Each number is 128 + 32 x the weight over its row's rms, rounded and kept within 0 to 255. Layers, rows and columns count from 0. The size above them is the row's rms in percent of the matrix's.

# layer 3 MLP up, 640x128, rms 0.161, rows 530-547, columns 0-127
size [ 95 100  89 101  87 106  94  88  92  98 108 100 115 114  93 103  90  98]
[[121 120 116 108 151 170 142 130  80 190 130 110 130 172 138 100 127 159 133  86  60 105 127 122  68 105 173 134 140 181  72 104 132 117 148 101 170  86 108  93 119 141 136 149  92 164 110 120  99 114  55  85 108 115 156 106 163 187 176 148 175 104 164 167 150 116 158  47 147 169 119 137 149 159  97  87 128  75 104 129 159 180 144 119 143 126 118  60 127 114 135  98 159  76 128 158 128 184 143 178 112 142  96 123  60  80 165  79 191 158 134 114 113 136 113 156 134 120 156 155 118 156 132 153  89 117 121 183]
 [165 129 150 110 108 199 102 132 128 129 190  85 152  96 167 176 139  93  79  95 163 115 131 126 104 112  94 129 103  97 182 108 121 138 158 149 114 122 121 135 131  80  83 133  90 190 158  84 137 145  91  93 122 118 133 147 137  98 152 116 180  81  73 131  97 128 174 136  89 103 174 145  82  63  74 110 142 183 110 144 155  87  71 142 155 127  51 111 125 133  86 151  91 116 117 167 128 122 146 112 138 107 158 228 134 134 114 159 211  90 107 154 137 111 133  94  99 117 109 131 155 169  98  96 114 166 150 123]
 [ 99 107 110  90  90 154 203 177  63 133 138 148 170  90 189 118 184  90 114 141 110 118 164 109 157 143 187 170 104 198 167 136 131 154 120 129 155 122 185 164 144 120 121 157 131  94 117 161 150 129 150  96  90  87 118 136 143 147 101  94 106 175 108  99 144 110  90 148  54 127  95 122 154 138 107 128 141 106  52 134  76 112 115 147 162 154 126 142 116 156 112 195 153 154  95  41 132 118 180 128  95 147 119 120 134 130 142 120 104 126 156 121 184 160 183 156 175  84 125 139 119 150  99 178 133  70 140 157]
 [125 116 161 160 107  99 121 118 136 147 123  49 134 152  99 109 111 161 138 112 104 147  96 152 110 147  95 197 140 101 143 132 138 159 132 197  89 164 191 165  95 138 178  86 194 125 124 129 152 170 154 122 140 149 118  94 138 154 221 125 173 140 114 167 166 142  81 133 121 131 210 194 104 106 110  67 143 146 136 118 174 118  92 160 112 134  80 106 134 104 134 105 130 100 133 124 177 124 189 117 193 147  87 112 105 124  91  87 104 192 102 112  96 142  85 147 101 152 116 166 154 128 144 161  99 165 127 173]
 [164 127  85 128 103 128  71  88 126  98 123 158 157 130 111 128 185 130 120 127 116 150 127 154 113  92  21 132 116 138 161  79 134  91  87  76 146 105 114 121 169 111 157  99  94 118 111 159 226 112 110 146 124  92 155 134 121  76 128 158 128 127  55  89 153  97  85 128 128  93 128 159  83 145 123 162  94 142  94 127 116 100  83 173 164  92 102 125 128 138 122 118 115 115 105 169 164 106  97 113 134 150 124 127 142 140  98 188 178 176 151 140  55  67 121  92  83 116 118  97 113  61 124  93 127 203 129 147]
 [110 106 120 198 130 146 155 120 137 120 167  83  82  85 122  88 162 166 141 143  94 106  92  94 114  90 132 162 129 120 107 113  49 108 119 197 135 163 151 199 123 136 100 106 124 124 193 116 132  85 107 145  98 100 111 127 126  80  77  82 102 158 140 127 180 122  99 168  86 173 119 133  89 140  92 131  97  73  91  93 135 169 131  64  86 143 130 162 158 130  71 119  48 106 176 105 112 150 165 141 143 140 122 132 188 151  82 110 126 156 106 131 118 120 171 149 173 117 165 152 106 142  96 147 131 123  73  69]
 [117 160  73 139 142 120 178 195 123 144 124  96 220 143 133 128 105 141 127 139 124  94  87  87 130 207 117 134 134  68 179 145 175 162 105 145  88 109  68 135  94 105 144  98  61  95 145 100 139 180  90 154 146  82 161 117 120 136 142 130 112 153 148  91 136 157 129 110 121 128  74 120  72 136 160  99 142 129  90 131 184 109 110 123 132  85  82 122  90 165 151 159  86 128 165 154 126 143  86 147 170 111 161 118 127 142 141  79 146 131 127 186 112  94 175 151 146 184 164 178 127  60  71 123  84 131 123 118]
 [132 108 150  76  61  66 160  82  62 140  87 118  93 163 132 156 157 109 127 121 131 110 167 107 126 143  37 139 141 106 130 109 149 101 118 143 112 150 168 212 147  98 136 135 143 164 101 147 171  69 188 142 199 101 170 136 141 100 148 126  97 118 121 152 164 139  97 156 141 137  86 132 119 139 136 145 133 147 143 149 197  39  94 111 154  96  93 167 116  98  77 148 108  90 152 139 157 177 124 107 142 178 156 123 120 163 132 156  92 104 108 127 128 131 120 150 167 139 148 167  86 150  93  60 106 132 101 171]
 [128 141  84 103 133  80 107 142 191 167 166  86 151 132 109 143 138  87 167 158  85 120  61 134  88  91  97 136 150  72 141 191 150 136 113 101 121 133 140 165  90 119 132 161 124 183  73 144  73 151 136  95 101 133 135 144 150 111 210 116  91  98  93 166 107 118  87 118 125 115 148 147  88 126 153 112 113 104 105  95 117 171 141  80  95  97  78 100 127  99 137  63 141 135 148  96 101 124 118 171 130 172 181 151 117  89  73  86 178 126 206 125  96 177 174 169 115 165 165 112 108  88 121 145 125 151  88 101]
 [102 110 124 117 143 138  98 123 159  90  93 113 156 172  98 126 120 105 133 143 146 126  48  73 159  87  97 114 108  82 103 169 201 117  87 119 139  74 136 133 185   4 138 127 185 182 103 162 110  96 146 129 134  88 133  73 145 148 163 133 176 159  58 117 105 120  95 105  93 128  89 143 192 104 147 108 139 105 107 137 154 129 120 134 166 136 132 117 113 121 154 121 147 134 160 194 145 110 161 156 148  93 117 162 100 178  96 117  97  97 151  74 141 137 177 133 135 123 128 127 151  89 101 183 118  93 174 146]
 [154 130 111  64 163  88 112 129 140 166 146 143  78 130 104  60 192 141  90 154 119 137 137 120 103 113  96 150 108 100  64  82  89 112 138 158 168  76 118  82 120  97 122 167  93 130 114 103 150 123 106 140  73 109 112 123 130 128 152  80 133 181  89 120 141 152 139 167 129 154 104 142 134 156  97 161 118  76  75 176 204 122 151 123 160 145 121 195 138 144 161 134 178 134 117 108  68 151 125 128 123  40  98 155 177 153 114 116 170 139 182 126 178 159 128  73 119 112  85 138 155  80 116  68  97 105 125 150]
 [105 197 152 150 112 152  88 120 104 158 149 139  83 138  89 103 129 178 132 129 130 129  64 153 142 191 133 125 178 138  70 121 143 115 168  70 146 118 157  79 198 145 178 119 126 113 169 136 112 112 165 182 143 133 175 174 103 150 135 132 133 134  73 108 184 146 163 110 118 126 132 153 155 165 130 198 123 116 147 159 118 192  95  89 101 155 102 106 150 122 110 119 102 153 116 109 130 116 117 117 102  93  58 165 136 105 156 162 124  99 115 110 167 152 106 125 138 134 120 195 150  64  77  60 111 168 131  51]
 [ 85 145 142 138 122 114 165 101 167 117 119  57 133 179 155 201 115  80 134 118 118 114 172 152 113 111  96 133 149 176 131 120 138 122 195 156 121  59 110  81 204 129 109 199 139 122 177 138 154 102 128 102 122  82  99 162  76 151 171 144 142 108 112 122 101 100  69 129 222 127 113 165 137 127 137 180 160 136 133 126 124 110 119 111 131 105 137 167  80 158 168 150 109 136 167  64 120 162 163  81 138 211 109 140 123 156 156 169 131  96  84 115 111 102 105 109 116 129  78 152 143  85 155 155 122 144 125 100]
 [111 191  94 111 118 169 168 148 129 128 157  97 128 167  98 175 130 117 103 112 180 105 160  91 112 159 151 130  98 111 168  33  98 107 150 100 168 118 134 111 185  88 156 194  68  91  99 148  69 114 167 143 125 125 124  85 114  76 173 137 140 134 139 152 179 124 159  91 162 108 159 108 156  91  75 156 134 150 178 181 113 181  43  72  98 117 153 159 140  93 136  84 113 133 172 137 107 135 116 108 149 147 154 133 164 161 172 146  78  97 143 162 145 105 106 138 143 136 147 122 126 151 121 157 150  70 146 117]
 [138  94  87 122 140 134 148 140 183 152 126  99 105 178  89 136 142 115  87 132 150 188  95 139 142 134 152  89 192 160  44  60  98 153 110 156 168 153 150 116 100  87 108 126 153 141  76 182 137  89 147 160  93 141 107 148 150  69 121 147 125 101 130 111 106 141 117 106  96 158 137 141 179 153 184 175 121  78 184 175 144 135 168 108 133 155 139 127  83 138 178  58 151 178 132 100 145  82 169 144  92 138 121 181 103 141 163  81 123  98 109  58 162 123 137 174 152  89 154 110 158 105  93 115 162 122 142 146]
 [121 135  97  79 139 125 100 159 140  85 105 126 114 116  83 146  56  80  73 100 119  33 118 157 151 167 144 129 194 147  74 186  72 151 128 132 143 109 143  94 131 102 126 135 168 127 168 119 132 127 107  99 122 139 147  64 185 114 164 126 106 153 129  83 101 123 109 120 134 177 164 138  89 111 126 162 174  94 148 122  67  83 149 111 127  94 144 133 131  86 139 116  82  59  64 111  76 114 111 138 110 142 137  85  79 140 158  77 137 142 125  72 156 157  89 126 107 105 100  60 140 141 124 116 141 104 186 136]
 [128 114  94 130 136 106  98 110 208 161 154 157 144  67 107 101 149  59  78  89 120 131 124  91 159  90 146 143  59 155 142 123 141  97 193 106 143 172 110 115 133 182 130 174 112 143 148 115 150 141 145 149 137 139 125 117 157 159 182 130  85  98 146 105 187 103 114  81 103 191  76 169  81  93 120 136 103 127 107 112 138 166  94  78 156 127  69 185 157 128 137 159 182 153 165 107 116 125  83 121 132 105 124 105  97 105  94 116 107 172 124 123 198 118  86 123 144  97  78 136  99 182  67 145 121 168 160 127]
 [105 165 114 133 130 116  61 125  71 120 122 141 131 123 116 132 105 127 203 117  61 170 123 134  58 118  87 101 153 155 127 127 139 135 130 154 182 152 145  90 134 104 139 150 173 131 113 160 163 123 132  85 212 153 128  94 167 142 119 140 142 134 122 106 134 121 179 113  87  44 119  87 190 107 138 141 113 122 124  99 152  95 147  34 128 127 158 115  98 167 106 141 163 160 143 114 163 104 152 121 125 128 163  98 189 102  68 129 117  86 171  99 118 146 117 184  84 143  93 147 155 163 204 148 148 101  86  86]]
# layer 3 MLP down (transposed), 640x128, rms 0.159, rows 530-547, columns 0-127
size [ 96 101  90 104  89 109  93  91  96  96 107  99 114 115  94 100  90  98]
[[130 144 140  85 109 192 132 154 139 195 208 105 114  92 157 135  82 160 135 173  29 124  94 139 139 136 153  71 149 139 154  57 135 172 102 145 141 141 115 170 104  91  97 123 193  96 126 102 119 132 110 126 105  74 102 152 118 130 149 102 111  87 162 108 140 172 118 145 137 153 117 110 130 184 162 136 112 169  95 132 114 130  92  95 137 104 112 122 125 128  65 126 135 112 109 115 128  99 103 154  78  79  83 118 155 125 117 124 157 230 114 147 100 174 140 166  59 137 112 126 108  72 136 110 152 101 180 108]
 [150 103  93 153 162 145 148 116  59  73 171 136 110 130 112  61 147 111  71 119 144 197 151 170 145 129 156 161 133 125  91 170 138 110 108 112 149 139 121 122  92 128 113  94 116 132  67 120 129 110 143 108 135 115 167 101 113 109  84 124  90 112  70 119 143  81 116 127 163 189 140  54  85 153 100 170 115 107 141 116  81 215 160  99 157 116 149  86  92  86  86 160 151 150 140 119 138 165 142  82 126 175  92 128  91 157  75 134 133 119 163 109 109  91  93 158 161 171 140  80 120 116 101 100 189 168 138  68]
 [109  83  99 145 117 133 122 142 112 146 141 117 100  83 144 122 147 108 173  98 118 143  94 123 160 153 166  84 187 161  80 147 132 128 112  99 103 128  81 109 136 156  76 164 106 135 145 101 151  99 157 144 121  96 166 126 195 115 172 120 167 167 155  75 124  82 157 147  73 152 152 176 210 140  84 127 104  68 111 203 153  99 134 164 121  82 120 180  96 106 147 146 113 123 156 158 147 121 132 101 163 173 164 140 159 146 122 152  92 126 145 206 139  51 102 149 115 139 141 164  95  97 161 165 146  69  79  94]
 [137 151 126 105 115 110 118 134 198 132 108  93 135  56 121 129 189 169 107 139 122  75  84 146 134 159 136 139 126 133 178 158 156 116  96 147 153 147  91 147 155 156 123  68 162 156 140 148 119 200 135 135 111  47  89 101 122  91 101 189 160 120 113 174 124 150  82  90 106 134  65  86 143 103 139 126 114 147 149 123 175 167 112 143 141 129 136 110 115 164 131 120 127  44  98 148 158 115 164  97 171 156 122 114 155 144 181 129 130  88 194 115 143 161 127  98  65  29 168 164 149 132 153 147 128  99 138 162]
 [ 95 111 126 118  86 105 145 125  96 167 133 123 140 189  86 167 144  99 192 138 145 178 141 149  86 173 113 128 183 138 112 161 100  94  83 196 169 111 145 172  92  69 144 114 201 129 117 130  81  95  72 107 151 123 153 100 119 195 119 125 135 161 148 117 117 131 126 122 152 154 163 103 157 137 124 119  96 124 165  83 167 187  87 154 121 145  56 105 122 175 177  96 167 105 149  88 122 111 173 169  82 120 157 150 129 126 194 131 150 120 139  95 121 170 145 138 153 140 153 186 145 147 111 179 117 125 183  78]
 [113  86 125 128 178 130 103 109 169 110 140 130 159 147 137 135 150 142 157 204 134 103 112 175 179  92 138 121 107 135 150  70 200  97 154 123 122 167 153 101 119 166 136 136 135  80 203 108  59 138  75 104 109  82 174 136  84 140 192  90 163 171 109 118 120  90 174 157 145  58 168 121 100  66 149 150 146  39 144  87 103 155 132 141 156 125  88 112 121  99 123 105 161 122 108 143 133 138 155 161 130  91 158 162 160 175 151 125 125 172 106 173 140  81  79 126 128 110  96 115 100  89 148 122  85 151 127 138]
 [158 128 149  74 141  93 103 140 143 178 132  96 128 153 100 158 126 159 165 136 156 131 158 213 147 137 129 132  95 153 149 158 110 144 142 176  78 114 144 128 144 124 114 137 119 102  97 178 140 118 141 109 150 193 142 134 115 139 161 138  92 114 149 122 121 125 121  74  96 190 128  71 187 143 189 162 171 126 106 136 134  73 134 196  89 106 141 169 179 180 123 156 130 124 140 105 128 228 142 137 215 175 190 164 152 142 143 132 114  45 128 137 164 133 134 131  83 116 136 104 133  89 139 136 119 149 184 146]
 [102 171 169 152 149 131  82 165 142 126 111 135 143 179 143 129 118 157 104  97 178  78 102 203 110  95  98 124 181 160 119 176 122 114 204 125 210 103 105  96 113 114  65 148 140 137  93 116 113 145 141  73 153 101  66 147 101 119  82 137 192 176 112 146 143 150  74  70  99  81 110 127  91 130 107  94 158 137 183 149 128 178  83 124 119 143 138 119 106 144 107  82 136 162 112 114  88 150 180 114 156 112  84 167 140  60 145 127 112 105 160 120 109 119 164 109 140 140 100 192 145 101 166 155 113 157 120 124]
 [106 148 161 160  97 115 177  64 136 131 159  62 116 115 143 160  95 143 101  76 141  81 127 160 157  79 118 113 128 181 146  82 147  78  89 164 107 149 153 145 106 147 184 115 105 168 134 135 138  73 156 142  94 135 125 101 151  85 206 108 111 117 108 122 159 100  90 149 112 124  98 127 141  92 182  98 105 110 150  72 125 164 131 154 133  12 110  76 114 130 123 125 144  95 117 108  98 143 149 124 137 115  72 109 145  87 107 101  97 122 164 118 107 135 127 191  96  81 104  82 103 139 174 190 155 143 180 134]
 [163 147 122 127 130 213  82 157 117 193 118 126 132 156 116  89 105 131 141 197 184 114 133 173 223 105 146 117 126 148 115 101 117 165 167 150 103 173 103  86 127 132 142  57 131 137 170 126 140 145  80 131 140 122 132 116  84 138 134 172 113 108 139 110  69 104  83 166 138  46 174  96 185 140 129 122 155 125 140 115 121 102 112 142 119 134 206  83 151 116 155  72 124  65 135 115 113  73 123 131 135 105 128 115 194 103 152 138  89 115 154 181 129 150 144 163  94 144  99 127  68 136 128  98  92 141 158 133]
 [144 159 124 127 101 162  48 107 159 145 130  99  84 172 103 159 158 156  81 152 151 180 106 151 178 159  94 131 135  76 186  87 194 184 150 155 104 117  87 165 124 116  83 107 166 126  99 144 147 159  83 126 128 122 105 151  69 132 121 127 136 173 108  64 107 174  61 185  97 113 129 148 157 163 138 101 112 102 111 133 146 121 117 141 169 123 131 188 139 144 154  87  91 134 102  75  87 195 111 100 117 121 133  89 153 109 144 115  84 118 111 160 188 100  74 184 130 178 142 147 153 123  92 105 140 119 123 148]
 [131 109 114 113 171 131 110 185 111 162 138 118 101 140 144 144 108  87 145  94 132 149 158 134 124 148 135 132 156 131 166  96 152 164  89  91 133 155 152 154 154 136  72 104 154 154  62  62  90 174 119  91 109 111 147 157 161 161  82 146 132  88 137  93  69 111 109 195 150 139 166 138 138 174 141 102 170 134 122 140  98  84 138 131 111 191 140  79  83  99 116  67 184 105  94 174 216 124  99 119 145  67 113 146 158 136 168 121  82 125 170  99  97  98 100  98 107 193 160 138 132 138 176 152  78 173 159 124]
 [155 120 105  84 150 127 165 132 143 128 150  81  49 112 146  93 153 102  99  51 162 158 123 103  79 117 118 170  90 164 116 186 121  94 165 159 140 188 126 142 113 160 100 144 124 162  94  63 159 133 153  92 168 102 130 107 150 146  79 131 115 157 142 190 186 145 104 182  82 148 144 134 112 130  75 131 118 161 154  74 123 114  94  94 108 168 103 127 102  88 115 137 103 101  89 135 129  86 134  95 106 159 107 147 148 114  66  87 115 112 147 127 135 125 210 151 139 113 122 124 141 189 194 131  64  92 146 158]
 [128  87 188 135 154 104 148 152 173 164 115 153 101 137 115 159 109 115 191  65 133 157 136 105  74 135 100 123 115 172 127 127 130 158  49 186 111 174 119 104 121 119 101 189 115 178 102  98 147 108 124 155 126 118 157  76 162 111  68 146  98 138 159  77 132 115 144 149  64 132 181 169  74 137  87 109 174 118 111 159 136  54 132 126  81 109 135 172 151  99 119 105 113 188  91 133 116 128 123 185 180 138 117 166 114  80 101 104 119 155 123 142  74 121 163  78 131  68 100 102 164 138 142 161 126 106 159 126]
 [127 150 123 156 166 125  81 130 118 144 189 108 165  47  81 114 114 148 135 211  96 161 120  88 109  98  80  56 164 142 163 142 157 128 184 118 123 170 147 124 157 163 113 159 125  94 167 132 103 131 139 106 122 169 149 134  75 167  69 108 101 113 146 144 136 160 129 172 111 117 146 119 148 142 168 106 116 172 145 113 163 174 150 121  92 156 159  92 146 108 102 125 113 139 180 156 159  96 163 155 197 135 102 102  52 129 125 160 133 145  89 144 102 150 147 127 182 138  55  62 129 152 123 108 148  55 122 105]
 [109 101 144 109 106 118 111 188  96 146 161 184 147  71 176 122 106  97 106 146  91 129  94 120 103 151 157 138 172 179 167  86 115 138 143 139 113 147 146 133 102 120 121  99 159 136 117  64 141 140 153 136 150 136 135 113 108 163   5  45 105  83 159 167 131  47 121 114 139 153 161 118  69  73 114 143 121 126 216 121 118 102 115 112 125 114  71 104 165 108 125 115 129  69 119 101 117 103  88 106 142 113 157 146 102 133 115  88 147 105 131 138  94  86 136 104 148 117 159 212 161 144 143 122  99 148 105  91]
 [147  80 208  96 129 122 163 152  96 197 133  98 111 180 151  85 196 181 123 136  95 130 149 107 117 113 184 175 103 153 124 153 158 113  91 128 125 156 171  85 125 178 152 117 127  87  96  81  99 133 112 118 168 112 164 129  81 170  57  87 132 134 153 160 106 123 139 164 102  85 111 129 118  96 105  95 154  94 129  92  89 132 148  50 103 191 120 135 177 139 127 112  92 170  78 173 114 159 101 115 100 141 130 133 115 103  79 133 118 143  69 123 153  74  92  67 149 136  97 154  98 118 147 135 137 129 170 116]
 [112 176 177 101 113 110 109 121 167 102  89 103 123 175 109 113  99 120 130 128 105 117 148  75 118 124 133 200 119 133 105  83  93 118 149 133 100  69 109 122 172 137  91 141 163  94  94 182 109  90 194  98  96 162 179 195 167 118 170 196 153 125 175 142 146 177 192 202 105 146 151 117 126  81 154 149 124  77  85 118 116 181 139 113 150 141 165 131 107 121  58 110 125 129 128 173 117 164  94 214 126 135 123 146 141 152 141 158  89  91 129 120 182 133 144  95 124 125  96 167 159 132 124 107 154 119  92 147]]
# layer 3 MLP gate, 640x128, rms 0.163, rows 531-548, columns 0-127
size [102  90 102  88 105  95  86  97  98 108 100 111 113  95  97  92  98 103]
[[152 108 162 115 172 218  87  91 121 150  96  87 124 173 112  91 156 117  90  87 124 109 107 153 132 176 145 119 110 154 152 175 138  99 131  72 126 105 133 145 109 143  65 166 148 132  68 162 127 122 102 144 138 145 159 106 113 117 160 159 123  87 118 142 128 106 132 171 147 233 141 127 154 147 177 136 153 162  67 114 180 108 130  66 111 137 150 129 123 116  81 136 126 107 148 148 146 125  61 110 172 113 123 201 177 168 134 183 170 100 100 137  81 142 174  99 179  81  80 141 141 105  98 151 154 138 132 146]
 [114 118 115 135 153 126 121 101 105 126 148 192 159  75 150  87 115  91  71 107 120  78 197 127  85 130  82 141 124 101 132  93 138 116 156  88 184 131 110 127 150 167 142 166 157 153  90 146 133 178 143 137  70 125 126  90 147 182 133 134 172 118  79 117 161 141 174 143 197 121 164 121 160 156  91 107 109 121  98  83 119 112 172 149  85 113  46  85 143 146 121 152  95 124 163 175 121 101 129 120 178  92 108 174 144 137 128 134 112  89 224 198 140 124 142 126 101 152 198  91  96 127 151 117 124 156 115 164]
 [119 126 170 142 138  71 130 123 155 136 201 148 138 120 160 135 191 111 168  79 136 118 142 118 144 154  88 185 104  75 131 188 138 124 106 153 110  98  67 136 116 134 106 127 151  97 143  99  85  89 147 117 114 115 148  50 123  82  65 115 116 153 141  96 171 115  61 111 103 148 101 158  93 212 158 100 116 111 112 123 140 149  96  78  96 157 134 113 142 151 210  99 127 148 136  91 107  54 108  93 186 141 110 160 157 162 189 103 130 193 154 132 120 113 129 114 119 152 140 171 136 140 138 139 182 123 156 157]
 [163 128 110 111 148 114  82 156 131 142  98 147 154 123 109  96 168 115 111 148 116 102 121 116 154  94 149 112 115 144 130 106 125 212 111 116 163  89 126  63 166  82 129 204 194 104 153 178 133 152  88 163  64 112 123 158 119 145 126 146 125  92 153 156 147  86 111 118  90 117 119 108 159 137 181 116  87 147  27  75 137 158 161  71 131 170 142 154  24 124 180 135 137 135 135 151 135 141  96 134 138 133  96 126 153  89 138 120 131 141 128 102  58 143 181 146 109 167 165 119 130 133 157  90 145  96  67 154]
 [120  86 120 147 131 178 160  76 140 124  74  87 151 125 149 104 138  95  87 111 110  94 143  65 120 144 110 102 145 148  78 107 122 151 176  96 144  96 114 136 173 189  80  77 152 137 126 123 152  98 135  84  73 115 137  98 102 108 152 165 139 124 157 133 142  84 144 178  48 150 134 136 170 170 136 121 155  94  94  95 113 130 122 202 148 162  97  78 133 108 128  91 150 107 170 124 101  89 111 152  91 195 133 210 137 147  89 122 150 140 158 116  72 153 179 103  97 151 173  85 151 152 173 135 162 143 164 168]
 [163 154 136 113  91 158 100 116 152 106 170 103 139 133  96 160  96 158 117  87 109 167 172 179  99  40  80 123 112 129 141 147 157 125 160  35 155 140  80 142 152 146 110 153 147  96 144  89 125  54 161 103 110  80 109  90 124 171 100 170 110 125 156 138  84  93  41 149 150 145 134 175 210 144 169 105 157 118  89  79 152  91 209 131 150 143 128 130 153 128 119 124 101 140 100 133 110 126 102 117 111 122 120 157 140  81 152 161 163 120 166 100  88  90 116 156 145 102 100  89 160 151 135 146 155  77 143 125]
 [173 108 137 128 120  91  98 150 122 143 136 138 111  95 161 150 171 143 115 131  77 161 136 121 106 150 170 129 114 123 129  65 154 105 141 100 182 144 131 107 147 123 130 148  93 122 125 138  91 121 134 156 163 107 138 131 148 162 101 110 201 127 139 109 176 131 113 173 124 102 146  98 134 160 133 140 114 139 123 170 143 165 166 146 159 112 223  68 169  98 189  94  89 116 147 200 158 145  86 156  70 107 100  98 141 166 137 136 159 116  47 136 106 127 174 154 123 144 170 100 194  52 129 143 148  75 221 118]
 [172 110 142 112 131 154 169 104 110  85  62  92 110 144 144 105 111 126  76 128 115 143 135 112  89 114 119  96 153 156 135  89 116 174 149  77 132  79 121 114 185 180 173 197  72 144 137 200 139 167 151 181 157 140 120 166 106 140 116 166 218  85 121 105 165 108 139 146 116 133 112 156 149 187 100  98 126 139 101 128 202 190  88 170 106 128 174  96 118 115 139 152  95 116 105  91  97 110 181  77  74 120 145 137 141 117 170 155 168 108 101 138 109  93 144 107 121  97 128 167 118 136 119  61 136 115  92 134]
 [100 111 111 173 128  84 136  94 126 112 181  77 164 142 124 138 159 111 131  96 129 102 138 129 118 100 137 143 166  69 133  91 185 148 112 133 125 132 107 119 132 141  56 153 110 177 153 200 139 153 170 130 119 121 137 138 119 105 131  79 176  68  95 135  83 117  90 175  96 105  85 139 114 138 129 129 112 160  99 146 157 123 108  93 120 119 163 159 168  82 119 106 117 139 172 141 117 105 162 111 129 153 187 125 193 147 189 134 143  78  70  63  96 158 154 136 144 130 140 182 150 123  89 156 105  45 191 208]
 [154 127 170 111  85 114 140  85 130  81  77 164  80 105  96 114 114 116  89 105 192  85  83  84 150 144 121 130 171  91 131  69  93 169 185  54 103 125 104 108 135 150  93 112 108  51 146 118  96  81 127 161 141 121 123  95 131 150 129 148 136  75 143 118  95 102 197 107 143 169 147 158 147 146  88  77 151  94 100  95 121  88 138 119  57 132 125 124 108 125 109 126  74 107 168 109 145 106  78 133 123 147 140 157 117 169 135 102 190  95  49 126 138 145 134 122 133 139 163 135 128 165 201 123 161 101 167 154]
 [113 160 176 132  96 106 140 166  94  69 113 128 163 175  92 175 170 128 137  99 117 121 106 157 106 105 100  79 148 101  97 108 117  83 119 144 108 122  81 107 148 163 137 120 145 117  66 110 143 157 151  95 197 120 115 106 125 167 120 143 177  96 173 119 105 103  61 140 122 140 157 163 130 167 124  72 151 143 123  78 141 125 151 158  69 140  85 186  96 115 164  96 110  71 196 134 193 108  82  73 165 156 189 148 201 149  77 143 103 152 101 136  91 119 189 131 150 152 127  83 127 125 112 148 112 114 119 140]
 [168 116 137  84 172 127 155 164 103  75 123 139 148 121 184 129 132  94 185  90 104  99 135  79 157 118  87 173 105 144 110 122 146 142 105  76 168 143 126  63 149 114 109 106  79 116 130 150 181  89 103 121 140 118 180  99 173 114 131 133 149 116  98 144  82 111 159  92 108 115 149 161  71 101 140  69 159 175 131 117 108 135 167 121 141 159 135 135 125 110 127 157  92 173 212 175 116  82  86 137 133 141 183 115 128 124 118 172 152 110 188  84 154  92 118 103 225 148 120 149 129 149  95 143 176 125 161 198]
 [118 131 133  77  85  90 117 144 116  92  76  72 107 107  97  83 101  88 132  59 143 111 143 105 160 161 116 159 171 107 127  96 120  89 108 146 112 137  91 144  49  79  97 117 157 115 101 117 149 109 148 185  68  95 110 115  85 115 115 149 139 114 164 117 177 118 112 153  95 130 115 159  97 171  95 140 101 147  73 104 182 132 118 160 136 108 133 147 236 134 144  85 103 129 187 104  79  61 115 129 174 107 127 168 114 165 104 149 165 123 104 130 141 142 137 106 182 140 117 163 162 109 147 138 202 144 141 172]
 [168 152 118 154 119 148 107 124 154 143 108 125 130 117 138 116  99 127 116  93 208 157 176  82 129 140 133  96 124 193  79 165  95 132 161 165 179  54 160 104 132 202 111 161 115 101 126 204  78 103 155 121 206 144 139  98 141 170 184 118 151  93 114 100 159 131 123 136  65 161 102 132 109 138 137 129 100  90  37 136 146 138 150  73 111 115 116 150 145 110 116 158 108 180 149  82 117 126  95  75 109 144 154 179 108 180 109 109 161 129 111 157 115 106 116  92 137 152 134 104 178 143  93 143 141 103 165 179]
 [117  96 167 138  62  63 177 155  81  79  92 155 126 111 114  97 147 121 141  82 161 131 106  86 157 108 144 111 176 155 138 140 136 131  97 123 100 116  99 125 122 108 123 147 136 143 111 161 132 160 159 128  42 150 131  94 122 120 155  92 108 101 156 120 108  95 139 148 112 146 159 128  78  97  88 131  82 109 187 110  75 151 145 142 123 142  89 123 128 129 132 152 147  80 138 103 149  74  71 122 163 173 229 179 139 135 125 160 174 109 137  88 108  92 130  38 151 113 167 143 144 170 149 162 124  50 177 135]
 [143 115 133  90 150 163 157 214 135 120 136 118 175 105 141 119 145 103 139 101 155 135  71  98 115 134 178 104 150 144 115 116 138 112  82 127 192  85  96 129 140 153 112 113  86 129 146 176 111 156 100 134  76 165  77 156  66 171 132  66 121 136 174 141 109 143 145 148  99 139 166 113 101 120  97 138 117 175 121  86 140 117 105  91 122 129 137 152  96 103 147 133 129 146 112 183 145 104 106  91 127 137 120 133  82  67 166  61 108 117 147  99  19 161 145 110 150 183 199 148 166 145 190 148 190 139 164 136]
 [150 129 127 108 153  83  77 161 135 125 137 135 177 109  87 157 155 107  96 102  95 136 133 151 116  85 106 134 150 112 165 108  99 128 222 151 161 107 192  97 121 145 186 153 107 163 135 140 124 137 124 119  41 125 206 144 131 172 142 147  82 119  91 151 174 128 179 134 174 160 141 162 168 158 107 147 119 161 132  97  89 141 140 165 131 120 131 185 136 103 133 125 161 149 121 138  65  38 126  94 118 183 158 110 100  84 137  82 112 101 127 155 109 174 137 113 185 165 148 176  91 103 123 181 159  91 146 139]
 [128 165 110 181 156 154 130 126 158 130  72 105  96 150 124 146  60 101 149 102  66 143 130 135 162 140 122 124 118 131 123 201 128 163 127 124 205 122 130  82  97 183 115 147  86 104 188 140 126 118 117 119 160  95 174 133 149 158 113 130 126  98 165 110 144 160 158 103  97 175 218 168 156 142 160 120  96 185 132 103 134 159 115 163 108 166 106  97 120 115  71 121 107  91 137 142 143  96  54 152 108 131 122 121 188 122  93 118 159  93 113  56  92 114 125 131 131 117 177  99 187 126 134 119  84  73 186  94]]